From a checkpoint of a small transformer trained on Wikipedia.
Training: a variant of Adam for these matrices, 477M tokens, 7280 steps.
Each number is 128 + 24 x the weight over its row's rms, rounded and kept within 0 to 255. Layers, rows and columns count from 0. The size above them is the row's rms in percent of the matrix's.

# layer 7 MLP down (transposed), 2560x640, rms 0.0312, rows 1314-1413, columns 576-607
size [114  97 103 108  91 109 105 105  93  91  84  96 120  93  97 110  96 110 110  86  95  99 112 108  93 101  82  89  91  90  97 120 110 114  88 110 117  97 114  98  98 104  80 104 103 120  84  92 102  89  94 107 109 110 105  99 105 104  96 104  94 100  97  97 100 100 101  97 116  92 108  88  96  93  87 104  96 102 105 100  88  95  97  91 111  87 113  89 100  95  90  92 105 101 108  84  92 117  91  93]
[[103 181 141  63 144 173  66 139 145 142 138 131  96  95 170 138 150 106 100 113 137 156  87 147 151 154 151 145 102 120 105 103]
 [171 132 174 124 117 184 109 177  79 135 126 137 131  97 138 158 121  50 138 139 112 133 131 136 122 134  96 134 107 159 152  94]
 [123 108 112 113 159 171 158 161  70 129 103 138 123 101 149 152 107  94 124 147 102 140 123  91 134 100 167 143  87 133 144 145]
 [141  87 149 100 134  94 140 139 170 146 118 175 160 146 147  82 120 157 111 136 128 111  94 184 107 144 125 123 140 145 126 121]
 [132 104 106 145 121 133 140  89 144 137 100 109  89 124 162 118 160 153 108 117 143 116 111 111 123  65 154 141  87 119 149 107]
 [146 100 154 131  86 123 179 176 177  95 120 125 121 107 156 111 123 139 155 132  87 118 116 132 147 108 155  74 133 125 128 154]
 [ 88 123 117 121 129 157 114 128  97 110 131 122 102  98 133 161 145 114 106 122 130 136 122 158 142  90 141 116 122 130 100 109]
 [111 111  96 133 123 127  92 139 149 170  77  87 134 138 116 157 120 142 151  92 148 152 111 181  57  90 117  78 123 117  97 123]
 [130 146 159 114 118 141 159  93 128 135 130 133 111 121 144 125 155 153 150 126 125  98 140 138 101 137 111 107 149 143 124 150]
 [136  83 153 181  93 153 140 103  77 173 101 114 107 129 110 137 150 137 111 126 128 133 158 140 123 158 129 154 111 130 128 136]
 [189 127 110 137 133 128 142 120  81 162 127 132 107 121 106 189 139 119 148 102 154  95 153 163 125 148 123 132 124  78 119 136]
 [116 135 157 108  78 120 148 172 154 115 150  67 118 172 125 117 167 158  80 127 106 148 158 157 106 130 147 157 173  90 115 101]
 [189 167 108 111 146 111 156 172 108 114 176 146 150 140 139 123  95 142 124 113 125 134 134 141  95 113 120  91 128 129 102  87]
 [131 160 103 121 106 144 153 133 127 145 153 144 140 117 111 126 158 127 131 136 135  94 122 156  96 103 136 173 162  75 135 112]
 [126 137 125 148  71 124 150 144 110 106 131  89 110 150 105 125 162 162  91  99 130 124 131 154 129 123 133  95 136 105 117 147]
 [120 149 110 132 134 160 143 150 161 109 101 138 155 158 146 137 151 150 121 125 108 103 153 135  99 135 137 135 115 118 107 145]
 [126 112 141 153 122 159 152 146 136 165 119 134 100 113 129  83 132 123 127 123 115 125 152 112 111 101 162 119 124 124 107 137]
 [140 119 126 170 173 160 102  63 127 134 154  73 194 146 163  90 145 148 160 120 106 117 155 160 122 105 172 115 153 119 115 124]
 [132 147 129 115 108 135 134 180 131 126 140 105 148 109 154 100 143 159 116 151 131 123 112 136 103 138 138 169  60 154 146 118]
 [150  99 103 187 152 122 115 165 136  91 142 143 116 128 123 137 137 105 146 135  79 102  88 151 120  98 129  89 116 116 129 154]
 [109 149 146  66 101 115 133 134 133 111 132 117  92  88 140 153 134 137 140 150  94 141 129 131 144 135 139 151 140 141 155 109]
 [173 163 141 170 148 117 167 124  72 120 131  85 138 115 119 162 146 137 121 193  97 128  93 124 151 120 167 131 121 147 115  99]
 [161 148 126 103 141 120 150 146 128 158 134  96 114 164 150 128 109 126 136 169 117 149 132 114 148 119 150 146 155 121 179 143]
 [ 75 127  79 122 129 124 171 146 140 102 111 143 151 166 143 152  91 151 116 133  85 104 135 122 127 161 152 167 113 124 168 143]
 [111 134 157 124 154  87 134 118 160 155 109 111 161 175 109 152  83 159 132 113 154 128 160 192 131 117 150 118 157 116 126 132]
 [142  93 108 122 160 119 103 158 151 152 143 142 137 153 193 148 132  72 139 173 147 139 125 163 152  94 126 129 107 127 127 140]
 [149 127  94 131 113  74 115 104 132 143 170  99 158 153 144 133 142 161 139 192 132 114 178 138  91 112 131 151  89  87 171 129]
 [118 168 136 118 179 154  96 133 128 158 142 115 113 109 146 124 120 122 114 134  73 152 119 126 128  86  61  83 176 147 113 179]
 [102 127 167 128 109  99 127  97 158 107 150 149 105 106 145 129 102 109 108 111 117 122 149 124 134 123 106 137 124 104  99 134]
 [124 136 125 148 103 152 138 119 127 137 153 164 159 136 123 127 104 155 114 107 167 102 102 147 130 122  96 137 131 142 147 167]
 [ 89 121 112 101 152  96  90 107 140  86 118 172 143 144 134 117 115 170 107 131 130  94 162 194 109 166 133 104 136 152 135 136]
 [125  90 152 157  80 131 116 120 136 123 109  87 131 132 152 122  92 145 184 159  58 191 160 120 110 149 137 150 207 137 148 139]
 [139 129 134 131 130 149 132 122 125 148 163 116 133  93  78 107 141 138 118 138 121 161 168 125 103 144 117 158 148 156 120 133]
 [ 98 121 108 129  97 142 123 138 171 137 149 141 125 149 152 120 142 132 119 147  86 117 139 139 114 170  94 155 121 142 114 143]
 [124 132 122  89 138 119 138 144 141 145 155 160 135 132  74 119 129 111 111 138 130 156  95 173 116 127 121 170 107 146 143 114]
 [124 150 127 100 123 128 162 150 111 176  82 141 147 166 152 150 135  98 137 148 130  98 124 110 127 126 134  95 122 116 133 142]
 [ 97 142 112 135 129 109 107 125 125 126 138 115 102 129 136  96 101 143 121 114 105 107 124 131 141 119 135  76 157 151 144 157]
 [144  73 104 160 118 146 139 136 127  65 138 128 127 140 142  77 147 138 103  93 113 161 127 113 132 128 138 111 108 158 120 131]
 [172  85 112 110  98  77 145 156  88 136 133 149 117 148 113 133 142 106 157 155 137 160 153 124  98 122 139 187 111 120 127 100]
 [120 108 121 105 186  99 128 142  97 174 144 177  98 108 178 111 150 113 100 121 177 130 135 139 115  94 175 161 133  87 142  98]
 [135 108 152 128 132 156 159 163 148 133 155 144 103 155 109 130 106 112 111 163 171 158 133 115 120 119 176 174  85 111 145  90]
 [ 96 133 184  69 110 150 150 156 145 163 138  76 134 121 113 133 134  99 101 147  67 157 107 132 115 109 141 130 103 103 128 124]
 [104 151  76 122 153 113 173 114 142 138 117 164 162 137  93 189 113  96 154 124 111 192 155 168 105 119 114  83 117  99 111 142]
 [118  78 159 127 133 108 133  83 100 139 148 149 107 121 181  89 148 117 128 129 133 124 127  91 134 177 122 127  86 161  95 143]
 [ 88 106 150 130 107  94 156 133 145 143 146 117 101 101 117  90 168 160  97 120 149  97  96 103 115 151 150 176 113 114 114 109]
 [124 148 115  89  86 125 126 181 117 159  91 161 156 156 135  77 119 119 117 163 122 138 121 159 156  74 202 143 117 125 111 163]
 [118 137 117 109  72  65 144 116 155  80  73 123 181 116 134 139 106 110 116 142  91 160 127 114 111 146 168  99 140  75 109 117]
 [138 157 139 175  87  97 147 126 104 184 132 108 132  85 101 116 153 139 136 133 114 153  75 129  95 113 175 142  76 167 108 159]
 [141 119 149 126  98 179 153 140 136 147 142 172 174 135 163 153 128 106 191 127 149 150 100 140 160 135 105 149 126 124 101 120]
 [118 136 100 113  72  75 130 142 161  92 127 138 118  96 149 137  98 135 117  97 111 159 114 121  95 107 132 115 120  72 163 135]
 [118  80 124  94 116 131 139 142 126 136  63  90 144 129 131 155 116 103 168 132 167 137 121 140 141 105 157 165 101  88 153 127]
 [172 100 110 120 143 153  78 161 107 111 140 117 157 114 149 115 131 107 140 141 145 132 131 160 144  99 153 102 135  88 161 124]
 [102 131 133 156 126 108 181 172 124 152  66 137 159 161 126 131  99 108  90 146 122 120  70 139 119  80 136 133 120 141 149  90]
 [142 192 124 113 144  92 126 127 124 104  88 150 134 175 105 126  74 125 128 126 140 167 130 137  74 184 155 138  89 107 144 128]
 [118 183 102 119 118 144 105 155 123 170 136 139 124  62 128 150 105 111 125 112 141 167 146 160  78 105 132 134 138 141 131 114]
 [102 145 107 126 134 125 132 164 121 128 148 150 157 136 132 142 126 130 154 126 160 123  99 142 152 112 145 144 147 104 120 175]
 [127 139 115 131 123  90 159 142 106 116 150 154 169 118  45 121 119 138  77 149 104 147 110 132  93 131 167 173 119 158 166 102]
 [120  90 137 126 161 131  92 151 175 148 103 138 149 113 153 129 148 136  98  99 126 134 120 183  62 106 142 168 106 141 131 117]
 [134 150 120  98 133 113 140  80 117 126 148 107 109 107 130 152 105 122 139 124 165 121 104 154  95 113 146 115 147 119 142  80]
 [156 172  97  78 113 126 111 108 140 125 129 153 154 175 184 169 152 152 111 107 138 106 138 127 150  73 147 123 126 124 144 108]
 [140 158  91 116 112 128 128  95 152  95 137 129 104 105 122 114 107 131  94 142 122 119 140 129 109 134 109 141 125 154 146 145]
 [145 133 128 133 153 115 133 113 133 150 134 131  76 136 150 112 119 102 159 143 117 163 127 119  75 111 123 117 167 131 129 100]
 [118 124 150  73 160 141 120 171 114 138 145 121 160 168 113 122 107  97 127 144 123 196 106 122 122 159 150 144 127  84 102 134]
 [126  84 119 111 101  65 102 140 131 140 109 133 148 130 151 148 149 128 131 112 137 134 134 153 114 168 159  95 135 113 118 143]
 [140 109 141 162 156 106 130 126 155 110 116 130 144 133 121  76 150 176 114 142 131 124 141 146 118 173 139 105 158 120  86 142]
 [ 98 118 106 117  98 139 106 150 118 134 130 141 134  96 136 129 105 133 113 122 126  93 128 129  89 119 179 123  98 160 145 104]
 [142 135 138 140  97 163 128 108 184 103 101 102 126 142 117 170 106 147 112 109 105  83 160 166 135 132 166 126 163  92  99 126]
 [108 146 109  99 120 144 130  78 144  92 163 110 101 153 113 154 108 112  96  92 125 150  79 142 160  77 162 137 160 130  62 120]
 [146 149 109 150 115 115 116  85 111 113 105 176 108  98 124 127 119 130 134 108 154 107 121 139 134 130 144 130 102 115  71 104]
 [124 137 133 111 106 143 117 121 127 131 134 145 122 119 134  95 116 124 109 124 123 150 132 119  83 133 129 170 102 131 151 122]
 [121 143 115 125 165 131 149 159 114 140 148 129 172 132  90 110 131 153 114 136 169 134 109 137 136  97 110 140  84 130 117 110]
 [150 189 155 102 127 101 130 149 145 132 162 123 101 153 119 123 154 141 134 154 133 132  90 123 113 112 178 165  74 116 127 137]
 [119 150 153 186 146 164 122 185 141 115 127 178 112 143 119 129 113 169 143 143 109 145 115 207 128 126  72 159 153 140 121 146]
 [137 117 109 144 156 142 143  91 113 123 126 151 135 134 133  78 121 133  84 157 121 137 126 119 131  79 119 119 211 150 132 100]
 [165 145  81 169 161 129 142 115  96 149 150 176 129  93 128 125 135 145 150 115 175 132 118 120 128  98 161 156 153 129 133  97]
 [155 133 181 139 142 104 164 136 139  95 143  90 144 109 116 141 104 138 157 170 106 199 154 107 114 153 100 156 113 121 169 147]
 [109  74 120 138 125 186 167 132 146 108 134 102  98 133 126 120 132 123 136 111 116 132  96 161 132 151  93 172 130  84 193 138]
 [148 133 131 152 166 107 129  88 138 177 129 126 123  83 124  91 117 118 135 123 166 167 174 131 139 135 132  98 164 139 143  94]
 [107 157 169 117  79  99 144 144  80 106 169 125  87 143 119 109 115 122 127 136 129 143 153 130  94 149  97 124 123 129 112 130]
 [154 106 143 130 130  94 177 101 114 151  93  89 160 115 115 160 119 142 122 180 128  78 141 139 124 141 153 139 112 169  91 134]
 [129 143 117 143  98  92 116 150  80 121 119  81 129 157 192 140 109 111 111 130 147 124 100 131 139 115 165 144  73  97 125  83]
 [ 87  78 123 116 186 140 147  94 106 150 107 130  79  96 103 149 101 167 136 112 115  98 133 140  95 135 114 142 163 141 121  98]
 [126 114 152 122 157 120 149 110 129 153 146 142 139 100 109 114 162 164 143  97  80 119 132 116 155 110 125 129 161 129 136 153]
 [137 151 135 131 122 136 150  86 139 117 163 142 115 116 139 120 177 132 120 134 130 115 135 147 154 157 161 125 114 140 141 147]
 [121  74 137 123 128 126 183 130 116 131 169 121 121 144 120 104 141 141 110 109  76 148  78 166  65 109 137 109 100 168 129 152]
 [132 167 146 116 170 150 113 117 139  97 171  90  98 102 160 119 148 108 146 144 159 162 145 135 106 124  94 112 151 137 141 167]
 [105 133 152 110 152 149  92 143 157 140 121 151  74  97 114 117  92 133  93 124 108 117 117 141 119 126 137 142 132 119 148 130]
 [156 162 102 133 142 133 124 126  80 155 146 169 139 130  84 117 157 110 124 131 157 105  98 140 157 114 135 102 185  81 145 105]
 [133 129 113 112 123 198 138  75 152 134  99 171 129 139 165 142  94 129  88 138 169 129 133 140 119 129  75 115 199 154 112 143]
 [153 156 138 150 136 133 116 106 132 135 123 162 148 149  95 112 112 146 128 106 122 130 118 149  90 119 138 124 124 105 134 142]
 [136 123 134 130 127 112 162 120 128 129 155 100 154 137 171 165 127 171 148 181 137 183 115 125 161 100 138 141 174 156 105 102]
 [118 111 156 150 129 108 112  80 154 127 157 132 110 109 101 133 110 153 116  80 152 150 106 103 151 135 108 107 157 146 100 168]
 [159 167 125  99 138 119 145 135 121 129  80 110 130 121 155 133 120 113 162 121 121 106 138 128 105 162 141 148 123 149 162 112]
 [117 116 124 104 111 134 132  99  89 127 120 136 161 136 146 105 109 126 127 161 159 192 126 149 157 111 137 120 138  80 128 107]
 [ 91 113 126 137  76 133 103 165  74 137 122 109 160  91 137 132 168 112 129 112 170 104 119  91 125  73 130 107 164 143 158 144]
 [122 133 118 163 106 123 136 115 174 149 119 124 119 142  67 114 135 160 104  91  88 114 100 120 133 108 116 152 100 102 137 137]
 [123  99 148 104 157 110 104  92 152 153 152 136 106 127 130 124 139 131  89 110 176 140 133 142 139 105 171 171  99 112 158 129]
 [117 120 120 126 139 156 132 111 133 158 123 140 121  76 144  81 130 103 142 127 143 199 160 104  80 116 136 156 138 132 133 110]
 [106 149 129 131 109 107 147 152 142  99 146 141 173 112 107 139  97 125 110 126 129 119 168 122 138 128 143 122 113 156 116 158]
 [122  94 114 105  64 125  95 152 111 107 130 156 131  99 127 158 158  94 100 147 150 105 118 110 109  95 123 124 129 121 134 102]]
# layer 7 MLP up, 2560x640, rms 0.032, rows 1315-1414, columns 576-607
size [ 98  94  99  95  98 106 104  94  96  93 102 121  98  99 105 100 109 104  87  93  97 108 105  97  93  93  91  94  90 100 115 109 105  91 104 111  90 105  92 101 100  94  95  96 106  96  93  98 105  98 104 105 115  98  98 107  84 103 105  97 100  91  96 100  98 102  97 114  93 105 100 101  93  93 104  97  98 101  99  92 101  99  97  98  91 105  92 102 103  92  97 112  98 106  94  90 113 101  93  88]
[[ 96 164 126 125 120 121 116 122 171 128 121 114 106 122 130  82 135  95 115 148 151 122 126  94 135 133 124 123 119 131 130 140]
 [ 98 137 121 152 157 172 100 140  97 136 108 132 136 108 105 126 125 116 112 144 110 133 117 111 116 128 103 121 115 131 127 134]
 [132 164 143 150  90 135 114 142 113 117 142 121 108 119  94 137 138 169 130 140 106 136  99 112 110 118 118 130 160 166 134 121]
 [122 113 140  92 150 138 103 134  90 143 140 178 111 178 141 149  80  83 133 135 105 151 176 149 118 176  96  81 138 130  87 121]
 [ 63 153 145 136 105 148  99 103  95 154 169 188  70 123 189 147 117 115 145 121 128 163 126  77 143 133 107 136 124 105 153 139]
 [105 124 164 117  90 121 126 111  97 185 121 112 147  86 136 142 197 183  99 159 141 101 117 110 164 117 119  92 135 166 166 118]
 [104 145 162 164 157 148 173  93  99 118 115 128 109 100 146 113 129 152 119  95 130 109 178 143 151 129 115 138 113 142 135 112]
 [128  82 134 134 113  83  82  90 149 129 153  96 160 113 138  96 160 134 155 100 126 148 112 115 137 137 138 177 122 118 119 127]
 [115 126 126 114 140 143 121 151 109 105 112 140 153 138 140 160 122  84 139 109 112 112 148 145 146 110 148 179 172 117 153 147]
 [113 127 156 107 116 128 111 128 143 100 139 146 167 131 135 124 119 137 129 148 171 139  95 120 144  89 129 121 139 137 132 121]
 [116 113 148  85 132  96 125  87 137 169 138 128 121 111 122 121  79  81 159 124 124 131 127 104 115 126 137 111 115 109 142  84]
 [ 99 157 106 148 174 129 136 148 122 148 133 144 108 124 145 141  78  81 102 187 135 115 124 187 128  73 113 100 167 122 137 103]
 [132 124 178 114 112 106 107 152 142 117 129 119  91  87 147 139 126 140 158 101 112 155 122 100 114 157 146 113 116 110 118 133]
 [110 128 153 103 166 124 124 136 133 128 148 113 156  98 117 133  97 164 152 200 145 149  99 120 111  99 151 174 153 144 132  79]
 [148 113 155  98 137 138 127 163 117 146 143 179  76  93 109 138 117 114 175 182  89 115 107 147 119  69 110 143 136 149 107 107]
 [102  92 132 162 121 110 140  93 140 117 137 117  91 116 127 132 135  93 131 160 165 111 136 108 139 137 108  93 153 155 123 144]
 [ 93  87 141 109 116 113  94 136 168 110 123 130  86  38 120 124 150 119 106 131 125 143 158 125 122 153 104 116 139 143  94 135]
 [114 132 134  82 127 105 103 137  96 158 134 152 133 124 140 126 143 128 110 118 159 138 125 116 122 142 111 143 113 103 206 109]
 [105 132 119  95 123 181 168  64 102 143  96 136 102 131 174 141 162 139 107 134 118 164 152 147 155 136  97 209 137 138 120 109]
 [102 106 130 157 122 153 119 131 151 148 114 121 127 148 133 103 112 101 141 158 175 124 116 127 135 145 108 147 121 111 116 156]
 [112 128  66 111 107 107  99  90 162 125 119 168 118  85 143 101 117 147 127 130 132  88 137 118 139 140  89 129 170 142 138 145]
 [134 142 136 150  86 105 103 115  85 131 183 162 118 116  98 115 139 122 110 128 169 126 126 114 159 165 106 200 144 135 110 117]
 [123 170 122 143 116 113 121 114 119 148 153 171 130 118 131 140 154  80 114 108 132 139 129 110 140  95 157 157 172 149 169 138]
 [132 137 122 105  99 127 140 118  98  96 117 119 106 101 171 108 163  96 109 144 141 157 160 108 127 149 107 143 124 133  93 118]
 [147 184 181 141 119 143 128 127 124 120 139 141 139 136 107  93 161 168 184 144 141 132  96 106  87 154 108 124 124 176 147 120]
 [142 172 145 133 141 117 133 138 116 133 117 160 111 127 140 109 152 102 140 112 158 120 117 147 122 139 142 127 208 182 106 161]
 [106 113  95 134 122 113 151 117 170 125 103 180 138 150 102 100 143 135 131 112 174 125 192 102  84 194 129 114 103 120  98 108]
 [126 148 114 111 163 122  94 172 103 116 136 120 127 142 134 158 125 133 160 169 147 147 122 139 115 149  98 128 124 148 127 137]
 [117 156 119  92 187 100 132 124 144  90 113 138 142  84 166 161 140 144 106 100 139 134 154  92 121 142 135 144 165 125 138 108]
 [109 101 113  73 115 151 134 124 127 121 110 135 140 127 107 152 147 125 128 142 124 140 150 148 158  89 112 108 121  96 116 152]
 [126 153 176 124 135 149 103 109 112 144 120 175 118  99 138 150 106 143 126 117 141 187 120  72 142 147  98 131 126 143 147 140]
 [142 141 142 130  87 125 100 122 142 103 117 118 131  98 162 127 141 163  77 105 129 129 135 101 161 175  91 165 110 144 100 146]
 [120 123 144  97 115 163 124 105  89 111 124 124 121 130 137 157 147 145 157 155 188 151  91 124 127 154 113 131 138 129 161 133]
 [130 128 156 100 122 166 100 154 100 113  86 137 132 138 131 130 113 110 144 118 114  91 191  83 113 134 118 116 168 128 121 135]
 [124 138  98 153 108 138 107 152  98 154 128 124 170 124 116 149 136 133  84 108 173 150 129 115 143 123 145 162 112 159 168 147]
 [143 109 171 112 115  87 131 158 132 133 138 142 129  87 110 127 198  97 116 117 129 139 163 125 131  88  85 168 140  77 142 140]
 [ 77 119 146 140 122 131 107 108  97 182 107 127 109 101 142 150 133 147 219 191 164 120 124 114 124  98 134 119 165 116 124 156]
 [117 171  98 148 137 111 104 110 122  93 133 144 103  86 130 145 134 121 119 166 123 113  75  99 140 103 104 127  93 157  99 137]
 [126 130 166 174 114 161 101 120 135 118 105  81 129 160 110 146 162 151 106 154 140 139 132 162 132 129 102 146 133 122 128 173]
 [120 147  75 151 156 133 105 154 100 114 115 121 101 111 104 158 116 123 128  98 108 146 145 132 130 140  96 121 122 139 133 155]
 [ 60 140 124 138 152 120 142  93  92 103 119  84  75 135 151 126  78 139 110 134 171 123 113  94 126 131 130 111 133 133 147 106]
 [116 162 158 150 116 138 133 150 102 131 113 137  97  90 136 112 160 141 105 108 148 110 115 140 167 115  71 176 146 152 174 117]
 [107 146 117 130 131 146 121 126 116 128 136 141 123 125  96 156 126 145 120 138 183 185 124 109 101 117 122 152 133 149 125 127]
 [115 133 115 104  87 127 129 122  86 145 106 132 112 117 113 124 115 107 101 135 192 181 136 132 112 141 141 124 110 152  95 112]
 [ 74 123 139 144  92 127 139  77 127 154 170  90  97 137 123 134 141 135 114 163 161 160  89 176 135 123 105  94 106  89 102 112]
 [114 116 158 137 176 175 125 104 121 133 189 151  76 158 170 117 139 129  96 120 158 129 114 159 137 138  77 140 121 179 170 138]
 [130 106 145 142 137 130 111 100 138 104 122 193 102 184  94 146 132 130 146 128 116  91 166 162 151 147  69 124 196 122 162 137]
 [131  96 139 171 121  98  90 158 132 123 107 102  75 123 113 141 147 159 158 177 129 121 107  73 146 125 111 139 174 159  60 176]
 [128 138 176 158 178 189 132 106 119 153 130 129  93 150 151 134 123 152  86 135 138 142 128 105 117 167  74 132 137 189 105 126]
 [135 117 133 121  97 117  93 160  98 117 135 156 128  75 128 106 180  94 150 172 125 136 135 136 145 134  88 128 136 126 125 127]
 [143 131 166 140 123  71  80 106  88 184 139 128 144 103 137 105 135  92 171 121  76 114 167 132 132 117  93 124 139 184 103 137]
 [101 146 143 155 159 140 133 170 104 127  82 137  77 147 139 136 106 154 102 146 107 113  97 147 121 113 126 149 144 125 131 116]
 [118 138 161 157 165 148 155 129 139 155 111 101 137 126 116 171 151 144 127 123 153 143 125 110 108 117 108 163 153 160 140 138]
 [127 133 125 153 132  93 113 149 146 138 155 149 146 157 131  87 138 130 189 159 125 119 117 118 132 136 139 117 110  90 173 142]
 [104 101 125 103 120 107  69  85 157  89 124 184 121  84 133 109 134  83 122 111 113 163 152  86 110 145 101 142 146 120 137 176]
 [135 128 159 112 114 131 115 134 133 172  99 171 121 112 126 138 135 127 203 115 117  98 118 138 143 105 101 135 122 161 142 153]
 [140 157 154  85 126 166  92 129 118 145 144 111 111  77 143 126 139 131 113  96 119 100 130 114 107 126 107  87  99 195 132 183]
 [ 81 129 159  94 122 170 140 114 124 113 131 167 140  99 135 166 145 124 200 129 166 101 147  82 132  94 153 145 115 117 140 135]
 [ 75  95 116 128 111 112  90 180 117 122 135 124 107  72  98 118 127 107 162 144 113 125 104 103 121 151  98 132 124 131  78 134]
 [145 120  84 128 124  88  85 145 140 141 149 150 128 138 131 133 176 138 142 164 101 128 114 144 145 106 140 111 161 139 111 181]
 [148 146 130 117 141 135 131 111  93  89 117 158 115  93 109 147 111 162  91 159 123 126 107 176 123 140  92  75 163 115 134 144]
 [135 118 136 151 115 134  93 123 177 127 147 126 115 131 173 138 138 180 108 147 123  76 153 100 138 113 107 149 109 151 199 155]
 [ 86 108 177 131 111 113 148 104 129 163 113 116 128 117 119 118 123 128 169 119 146 105 145  93 146 107 143 143 110 112 100 131]
 [123 145 119  87 130  95  71 183 120 122 127 121  87  95 129 119  79 122 133 137 131  88 126 106 134  79 135 134 133 117  95 119]
 [102 125 113 164 121 144 122 119 136 122 167 101 102  82 138 134 153 151 115 152 119 173 124 123 171 113 112 183 146 128 131 136]
 [166 120 130 143 131 103 132 143 148 132  78 145 133 111  98 112 171 145 124 150  86 113 150 152 146 105 111 115 146 141 183 178]
 [137 134 109 133 141 134 127 117 140 130 143 108 113 119 143 144 149 171  84 141 181 143 134 114 142 177 129 167 122 124 134 141]
 [ 89 133 150 124 136 130 134 128 117 124 108 121 130 109 127 115 170 125  97 153 135 111 116 146 134 119 128 131 154 154 168  82]
 [132 132 135 133 125 105 105 154 126 142 115 119 106 136 124  98 153 127 112 104 146 143 152 127 138 110 108 132 158 140 151 124]
 [ 94 154 150 177  70 126  92 143 137 142 101 154 169 125 129 134 115  82 151 147 134  89 139 167  95 133  95 111 178 126 131 132]
 [ 70 143  61 161 143 144 139 111  98 137  88 134 120 113 143 146 159 117 152 128 113 128 151 106 162 109  75 147 175 178 144 136]
 [111 119 145  69  74 157 133 114 143 135  92 109 147 132 131 100 117  82 148 104  64 111 163  83 101 157 138 172 135 126 166 147]
 [129 142 122 143 120 129 145 199 119 101 152 137 162 126 150 126 156 105 203 102 114 129 144 140 163 145 114 145 132 132 145 164]
 [ 81 153 121 123 106 105 138 130 141 118 127 143 119 104  84 108 130 159 113 120 104  77 133 138 133 121 138 123 122 122 127 131]
 [143 113 158 102 100 133 105 128  99 166 119 118 121 124 100 129 113 146 115 165 101 130 101 158 123  98 105 129 131 171 131 102]
 [135 162 136 105 135 133  98 141 119 149 128 108 157 104 140 115 122  93 139 121 109 114 122 156 129 159 124 134 146 137 154 119]
 [109 123 103  92 122 190  57  96  74 145  80 126 105 144 100 138 100 151  96 155 152 163 125 145 118 151 127 157 104 100 154 133]
 [162 145  87 135 163 161 110 108 152 127 122 146 126  58 146 124 152 129 150 146 161  91 124 122 121  98 153 137 141 138 152 124]
 [134 129 117 152 105  69 122 153 129 140 132 121 147 166 138 141 180 122 137 143 167 142 121 114 130 147 153 132 143 104 129 110]
 [140 113 144 136 110 162 133 116 168 175 137 151 135 110 109 147 148 131 105 114 130 135 155 208 136 140  73 140 137 123 162 181]
 [108 154 142 122 119 140  83 130 136 119 109 131 116 129 131 134  94 125 150 165 125 133 164 107 111 134 105 104 157 118 113 135]
 [138 146 113 124 113 140 102 137  80 102 119 127 115 129 132 160 107  94 156 160 169 137 166 130 111 132 131 133 137 161 127 125]
 [127 149 147 135 151  93  85 123 133 162 136 101  65 132 139 122 122 134 145 128 179 130 119 139  96 132 110 146 146 165 187 120]
 [ 64 163  84 162 105  89 158 139 116 110 147  95 153 131 117 153  91  68 173 112 245 171 101  75 136 131 146 133 108 139 116 126]
 [114 113 107 121  79 104 121 151 131 121  97 163 155 138  79 166 106 142 148 130 116 151 117 167 131 147 135 163 119 118 131 163]
 [118 117 136 170  97 115 144  89 117 140 146 154 112 136 170 134 170 183 163 153 130 118 112 156 131  59 102 126 170 152 114 155]
 [107 102 151 147 108 113  96 140 163 138 108 117  55 114 115 149 117 150 127 154 146 114 144 137 148 130 139 118  98  90  92 157]
 [132 127 161 149 126 146 167 172 161 183 114 145 107 114 114 160 148 174 113 121 136 141 144 159 110 126 128 110  85 140 135 146]
 [124 100 141 149 118 107 111 155  96 124 141 118  86  96 117 126 166  84 113 197 163 119 197 121 117 136 117 109 116 127 122 119]
 [112 146 136 145 106 109 133  98 121 126 140 126 135 102 126 144  97 110 114  85 129 123 132  84 117 119 131 144 112  83 148 168]
 [130 151 150 128 124 196 149 120  44 150 133 121  93  77 135 107 132 136 130 174 181 115 140 126  89 188 132 145 135 121 140 134]
 [106 156 167 104 156 129 163 146 101 119 138  94  95 137 148 153 131 123 124 134 125 183  85  96  81 163 107 183 122 119 112 148]
 [139 135 163 143 118 104 122 152 150 154 117 144 126 115 174 113  88 113 150 139 171 139 150  96 127  68 146 173 116 156 120 168]
 [134 147 158  92 128 133 142 126 163 136  90 171 136 132 124 149 123  99 154 155 105 130 155 208  87 113 130 101  89 146 144 150]
 [117 115 174  92 103 170 133 124  96 126 114 152 124 120 135 143  84 102 161 152 173 154 167 110  87 143 140 135 167 140 137 130]
 [112 158 105 129 105 166 160 133 140 133 125 105 139 113 168  97  97 150 167 150  83 130 155 111 106 167 117 138 133 151 118 124]
 [109  93 157 154  83 139 109 110 120 145 147  99 100 144 134 146 150 110 165 176 126  93 130 131 129 123  53 114 121 173  87 133]
 [136 132  91 125 156 178  94 105  98 132 121 130 105  95 139 112 111 104 123 116 125 130 104 129 134 114 109 112 115 129 143 131]
 [114 117 158 138 154  94 148 149 153 155  93 146 142 157 119  85 111  99  98 131 179 154 173 152 138 158 114 178 110  95 174 163]
 [138  96 128  94 149 130  77  66 125 142 120 140 111  89 112 143 120 114 139  78 144 104 151 115 126 127 117 154 105 141 128 134]]